Weights of a small GPT-style language model, trained from scratch on English Wikipedia: width 256.
Each number is 50 + 12 x the weight over its row's rms, rounded and kept within 0 to 99. Layers, rows and columns count from 0. The size before them is the row's rms in percent of the matrix's.

# down: layer 3 MLP down (transposed), 1280x256, rms 0.0725, rows 959-983, columns 0-63
# up: layer 3 MLP up, 1280x256, rms 0.0777, rows 960-983, columns 0-63
down959 099:60 59 49 43 56 36 40 44 26 60 53 44 63 53 57 51 78 36 54 42 28 59 47 61 62 51 39 53 49 54 49 47 58 46 40 54 62 32 49 43 63 58 48 58 46 58 53 52 24 39 56 34 50 47 28 65 73 51 53 52 28 56 44 57
up960 100:44 65 60 55 46 52 47 38 53 40 66 47 49 61 39 47 61 53 66 68 51 52 49 65 48 62 51 49 45 67 30 56 40 71 58 56 39 68 55 58 40 61 57 56 64 53 58 64 57 66 34 60 47 67 63 65 38 67 41 49 32 60 22 50
down960 100:69 48 60 47 31 46 48 52 51 55 66 45 51 52 54 75 57 41 68 55 55 44 70 42 51 77 57 54 61 47 53 45 55 18 54 33 60 31 60 45 46 47 38 73 53 55 57 58 41 50 35 61 56 52 43 65 48 53 48 56 54 43 36 49
up961 109:52 53 64 65 31 37 60 39 65 45 52 43 45 67 26 64 55 34 51 56 72 36 53 77 58 47 48 50 54 51 58 64 50 53 58 35 65 54 45 53 38 42 67 49 29 61 40 68 30 51 34 42 58 54 37 73 48 37 40 67 67 37 27 62
down961 106:47 45 65 42 49 60 49 64 51 63 61 32 47 64 25 82 51 44 38 47 77 35 42 24 35 38 54 54 55 47 68 45 51 49 48 47 69 39 60 39 36 36 72 49 57 54 57 45 77 68 62 45 52 62 72 61 60 46 39 58 55 36 54 68
up962 097:40 49 51 68 35 10 53 38 51 44 56 59 41 63 66 54 54 46 55 48 56 47 44 54 50 55 36 34 44 65 68 64 40 56 52 63 34 45 34 52 59 27 55 60 34 32 55 78 53 65 37 51 47 57 45 55 42 34 60 72 77 47 28 50
down962 097:61 65 57 45 41 49 51 63 53 40 60 43 31 33 48 53 42 48 49 46 66 40 43 41 67 45 63 41 51 38 51 54 49 59 54 59 27 52 15 42 58 13 29 54 61 65 38 64 68 52 41 47 51 42 42 57 57 62 43 70 53 40 36 66
up963 100:71 42 33 46 42 60 57 56 54 33 58 39 35 50 52 42 46 21 54 63 61 69 73 57 57 39 54 44 57 34 25 46 56 43 40 49 39 43 43 60 47 48 43 79 57 63 68 36 50 56 32 59 45 62 49 46 41 43 39 29 40 46 46 77
down963 104:50 70 55 55 63 38 40 35 34 52 47 42 24 50 67 55 59 66 62 53 64 49 44 38 35 45 70 47 50 42 45 39 45 61 59 32 51 34 38 52 71 58 61 50 51 71 46 51 52 46 54 58 36 49 28 62 45 45 32 58 63 64 44 46
up964 098:48 62 51 49 58 58 41 50 48 42 52 62 48 62 46 59 52 54 51 42 42 54 48 53 55 35 65 57 56 57 48 43 69 50 48 61 43 54 14 52 67 75 41 36 57 50 31 37 39 60 58 25 40 79 39 48 34 58 42 53 50 63 54 61
down964 096:26 35 64 42 25 71 39 70 50 59 56 60 40 33 52 45 39 49 67 38 50 58 54 41 25 75 52 40 59 57 32 43 64 40 44 53 53 64 40 33 38 51 54 49 44 30 21 49 32 52 71 65 46 63 49 38 54 80 47 39 39 61 51 39
up965 104:39 51 25 54 36 72 47 50 52 50 71 52 40 72 61 42 65 72 43 73 28 38 69 47 65 60 61 52 67 24 39 34 51 51 38 67 57 31 37 62 39 61 54 66 56 47 32 48 71 59 48 59 62 53 31 65 62 63 14 50 72 49 46 48
down965 103:45 51 49 56 73 69 60 43 65 49 70 49 47 53 53 62 46 66 54 49 54 66 37 52 45 57 57 57 20 62 37 36 61 61 32 73 48 62 51 57 27 74 51 30 36 52 60 41 60 60 76 57 52 52 51 57 51 63 45 46 48 43 41 34
up966 101:62 47 28 76 41 39 60 39 47 37 61 52 36 63 31 40 55 60 54 43 52 69 77 50 36 26 51 52 45 55 75 62 52 41 54 53 40 36 23 48 57 52 49 65 47 38 41 74 39 47 42 53 31 55 53 51 45 34 67 50 40 54 50 51
down966 099:34 43 71 45 53 31 49 59 31 54 46 40 51 41 48 43 43 54 49 57 53 50 27 58 41 97 42 52 72 44 47 46 72 30 50 63 52 56 72 54 43 57 79 72 79 33 51 39 33 45 51 61 47 38 57 44 36 34 59 58 46 48 52 42
up967 100:58 55 54 64 55 47 37 31 59 57 37 74 65 63 38 69 45 46 64 47 42 63 53 65 52 43 62 48 46 40 50 42 63 49 51 34 29 51 38 57 57 36 24 42 44 33 63 44 44 35 46 38 44 42 45 39 29 65 52 51 45 31 52 46
down967 100:74 49 44 35 48 69 54 71 47 42 64 54 50 46 59 38 35 47 37 51 16 72 49 58 45 50 53 32 52 59 58 49 59 71 54 52 56 40 50 47 48 59 44 60 65 55 60 42 46 64 36 42 52 46 42 77 30 44 51 54 66 53 48 75
up968 105:40 56 45 69 42 46 29 40 58 36 39 56 33 47 40 65 56 35 40 72 50 52 65 66 69 44 60 73 37 46 26 53 19 58 63 27 62 48 51 69 55 63 53 50 42 36 49 69 66 49 63 41 66 58 64 54 45 58 17 49 37 17 57 54
down968 104:51 51 39 56 53 51 47 40 46 52 54 40 38 46 45 54 48 40 61 68 53 43 74 55 74 38 58 54 54 46 44 43 36 45 70 62 40 46 30 43 35 24 62 42 46 50 38 60 64 57 48 62 29 70 38 75 57 70 46 63 31 49 47 58
up969 104:51 36 56 42 33 40 45 41 47 42 59 46 50 65 44 54 35 72 76 32 27 37 48 49 66 34 48 33 73 49 55 32 57 57 53 74 49 43 56 55 68 69 55 54 63 56 78 51 67 57 41 61 47 42 40 49 37 59 41 26 63 45 55 64
down969 108:43 42 59 75 61 47 53 60 53 51 52 56 40 61 68 69 63 43 54 51 57 40 42 41 51 66 43 57 52 59 49 42 50 44 37 42 54 80 41 37 33 41 42 58 62 53 62 35 44 30 56 41 50 50 44 51 26 45 37 45 74 40 43 49
up970 096:26 53 45 65 44 37 44 43 55 45 49 44 71 55 54 59 51 69 70 51 41 47 83 48 61 55 55 39 73 23 56 46 72 38 47 47 52 24 37 43 53 51 57 48 54 51 51 46 60 54 51 53 25 35 37 58 46 51 31 47 68 60 61 61
down970 097:67 61 58 49 67 59 25 36 43 50 56 38 48 62 52 44 42 49 54 35 55 52 72 63 50 34 49 47 52 22 48 42 35 36 51 29 38 38 49 60 52 71 43 64 52 49 52 50 42 57 44 64 36 37 77 35 56 82 55 69 54 52 55 53
up971 102:62 27 60 49 34 42 18 33 55 46 55 53 65 36 42 69 36 47 78 52 36 50 61 49 64 49 50 38 47 31 38 37 25 52 38 38 50 60 42 68 60 47 54 49 42 49 45 52 29 64 32 40 42 29 39 41 58 56 49 23 33 53 48 53
down971 101:36 44 50 48 53 39 70 50 28 50 42 55 47 42 57 60 63 54 23 45 60 39 27 48 62 57 59 36 55 41 29 43 52 40 39 73 75 69 61 41 50 36 39 32 51 41 49 49 40 49 46 30 35 47 49 31 50 39 57 50 46 40 56 54
up972 097:36 54 39 67 60 64 18 38 44 49 60 52 55 49 56 42 53 69 50 54 47 42 37 52 35 41 56 37 50 35 47 55 45 36 59 86 58 34 33 47 47 58 64 35 66 61 46 54 54 45 20 48 54 56 32 59 35 56 66 50 72 40 43 59
down972 099:50 58 30 66 57 51 73 35 55 67 61 61 52 41 51 44 52 44 47 59 54 47 61 66 55 44 43 59 49 49 57 30 45 57 49 62 62 45 47 35 45 58 49 57 45 35 65 38 49 53 71 30 61 53 51 45 36 30 46 57 28 64 62 42
up973 104:62 33 64 59 47 49 56 36 53 41 60 37 47 37 38 38 36 32 49 42 50 76 56 40 52 42 42 51 54 44 48 48 24 53 52 57 53 47 51 50 43 62 59 72 51 51 51 45 25 36 30 51 48 72 33 54 54 56 39 49 42 41 48 46
down973 103:61 68 40 40 46 65 44 41 48 58 47 53 37 39 55 54 65 38 34 43 55 45 56 59 61 47 50 70 45 41 56 38 48 52 66 64 44 41 50 62 70 53 52 47 45 42 47 55 58 40 46 17 64 71 37 59 50 32 52 66 50 57 82 46
up974 099:37 33 43 62 50 39 41 41 25 32 53 50 24 51 43 51 40 48 58 39 35 47 58 74 78 41 56 44 66 52 55 34 34 54 46 54 52 49 56 52 27 53 58 21 47 37 53 47 32 67 61 63 43 52 27 40 34 65 38 43 52 53 51 60
down974 098:69 47 57 41 56 49 49 63 41 38 44 64 57 57 47 56 94 53 66 36 51 45 40 33 49 48 37 53 61 35 58 59 41 58 57 53 57 52 50 47 77 75 32 51 55 29 59 38 57 64 45 60 53 66 37 51 42 49 51 50 36 41 72 43
up975 095:64 42 47 51 37 41 40 44 29 28 46 46 42 33 48 56 48 40 37 65 55 32 51 58 58 56 41 81 54 43 47 35 52 59 37 60 54 75 63 65 44 45 29 30 61 40 51 46 70 61 68 48 67 42 44 38 54 46 62 38 59 55 70 62
down975 099:31 66 67 84 69 49 53 32 50 42 44 62 36 33 52 36 62 38 48 67 54 53 45 42 53 58 55 60 42 43 35 43 31 54 58 49 49 44 39 32 48 38 59 40 42 48 45 48 55 31 65 63 41 49 46 65 56 24 43 49 47 69 40 20
up976 099:48 52 37 58 40 45 58 46 53 50 49 72 70 58 52 26 24 63 62 37 34 45 53 42 37 31 34 50 53 37 53 66 48 58 57 44 70 64 56 50 55 48 63 68 53 20 50 58 55 68 40 48 60 55 59 58 46 70 37 42 29 28 56 61
down976 100:62 54 50 64 49 40 57 47 75 46 49 60 43 54 52 56 51 40 62 53 46 35 53 31 61 38 53 49 34 27 59 64 57 39 64 68 40 50 62 52 59 43 49 19 57 56 57 24 69 63 39 60 66 33 81 58 48 47 45 57 54 36 49 32
up977 086:54 62 55 67 43 51 64 53 57 40 57 53 54 53 51 51 56 43 46 50 57 54 47 45 37 44 43 25 62 56 45 36 77 37 60 71 52 63 52 64 27 59 24 47 45 31 46 43 57 49 42 50 53 55 57 69 44 63 62 45 47 28 56 37
down977 090:41 41 56 51 53 66 50 64 39 35 45 52 56 35 55 55 42 58 40 43 52 27 50 38 30 72 32 56 53 46 40 70 50 46 46 22 55 45 36 49 35 51 34 82 42 63 55 51 28 50 65 58 65 55 49 50 68 51 57 58 65 67 52 49
up978 101:52 37 53 47 25 44 32 42 47 47 70 46 54 74 63 81 60 45 54 59 59 44 68 61 61 52 34 43 55 61 49 36 63 54 59 57 40 54 56 54 69 47 56 41 50 44 48 68 52 52 48 54 46 45 56 44 47 60 41 52 44 30 39 47
down978 103:57 48 66 55 76 69 62 58 42 42 36 72 50 49 34 45 51 51 73 64 71 50 34 59 47 58 85 45 49 53 54 45 36 50 31 57 54 47 44 50 36 51 59 56 33 44 44 28 39 55 36 60 45 58 56 39 36 65 66 60 48 49 43 59
up979 098:60 62 45 45 42 55 32 43 69 50 68 58 47 45 43 64 39 45 58 56 46 44 49 49 38 55 47 72 76 43 38 45 41 50 65 39 48 54 53 68 25 40 19 41 45 49 45 82 25 53 57 35 48 55 37 65 64 57 42 70 56 38 38 59
down979 100:51 50 45 52 61 51 56 47 76 66 38 63 18 52 34 51 51 60 81 61 73 66 39 50 45 37 62 53 55 62 52 48 50 64 23 34 61 55 42 53 55 67 48 47 75 51 58 60 47 52 37 41 44 58 55 56 52 77 38 65 57 41 36 42
up980 096:56 60 52 56 46 26 39 48 44 42 48 57 43 46 44 52 23 56 63 52 49 48 63 47 46 38 33 45 45 54 66 44 50 30 63 33 45 53 54 66 51 37 59 48 44 46 71 67 50 48 47 43 63 30 39 58 46 46 56 75 84 28 34 41
down980 101:54 41 61 71 56 65 61 46 27 46 47 54 56 44 45 48 37 47 37 46 44 38 31 57 53 51 37 52 41 55 66 54 48 38 51 45 53 58 59 49 30 43 39 42 58 56 42 41 50 54 39 34 66 63 47 51 57 39 56 34 46 44 52 69
up981 098:39 51 47 50 49 62 52 54 66 41 63 57 43 68 27 28 64 44 37 73 30 60 61 37 59 47 67 49 32 47 50 68 28 48 45 62 39 42 53 52 56 65 60 52 44 56 51 43 20 76 64 64 41 73 56 48 49 59 50 50 49 39 63 51
down981 097:58 54 67 53 56 47 50 46 57 31 45 56 50 56 50 64 40 69 55 30 49 55 62 32 71 59 80 57 41 51 36 57 49 48 44 38 53 46 65 46 32 67 59 50 51 71 54 38 47 68 33 26 57 36 55 65 48 45 51 47 35 65 43 49
up982 099:52 43 57 52 40 52 54 38 31 43 57 45 53 44 53 51 48 58 58 55 57 21 50 44 54 24 60 48 46 42 37 59 37 48 62 44 47 66 48 50 51 60 63 55 35 46 47 52 53 27 68 32 47 55 35 30 59 34 43 70 62 34 37 75
down982 094:40 49 56 56 30 36 28 48 42 49 26 22 45 46 38 55 39 60 70 71 65 45 36 52 55 34 38 30 61 52 67 61 52 55 42 60 34 51 24 38 42 30 60 52 26 37 38 59 46 54 46 37 75 70 61 68 50 46 68 45 53 72 42 42
up983 096:50 63 45 63 51 42 56 52 69 28 46 60 38 61 31 68 35 66 48 63 50 67 30 70 44 51 42 35 54 47 25 76 40 21 57 61 48 50 61 65 34 56 62 65 46 60 55 50 57 53 76 48 48 58 41 59 53 84 43 50 52 59 63 46
down983 096:48 61 51 35 38 46 62 55 48 45 63 55 54 67 51 51 72 19 31 42 43 51 51 41 34 58 24 50 54 53 51 67 53 52 52 67 39 40 58 70 44 40 16 44 66 49 70 38 54 62 53 56 54 49 52 45 50 65 41 57 48 42 63 59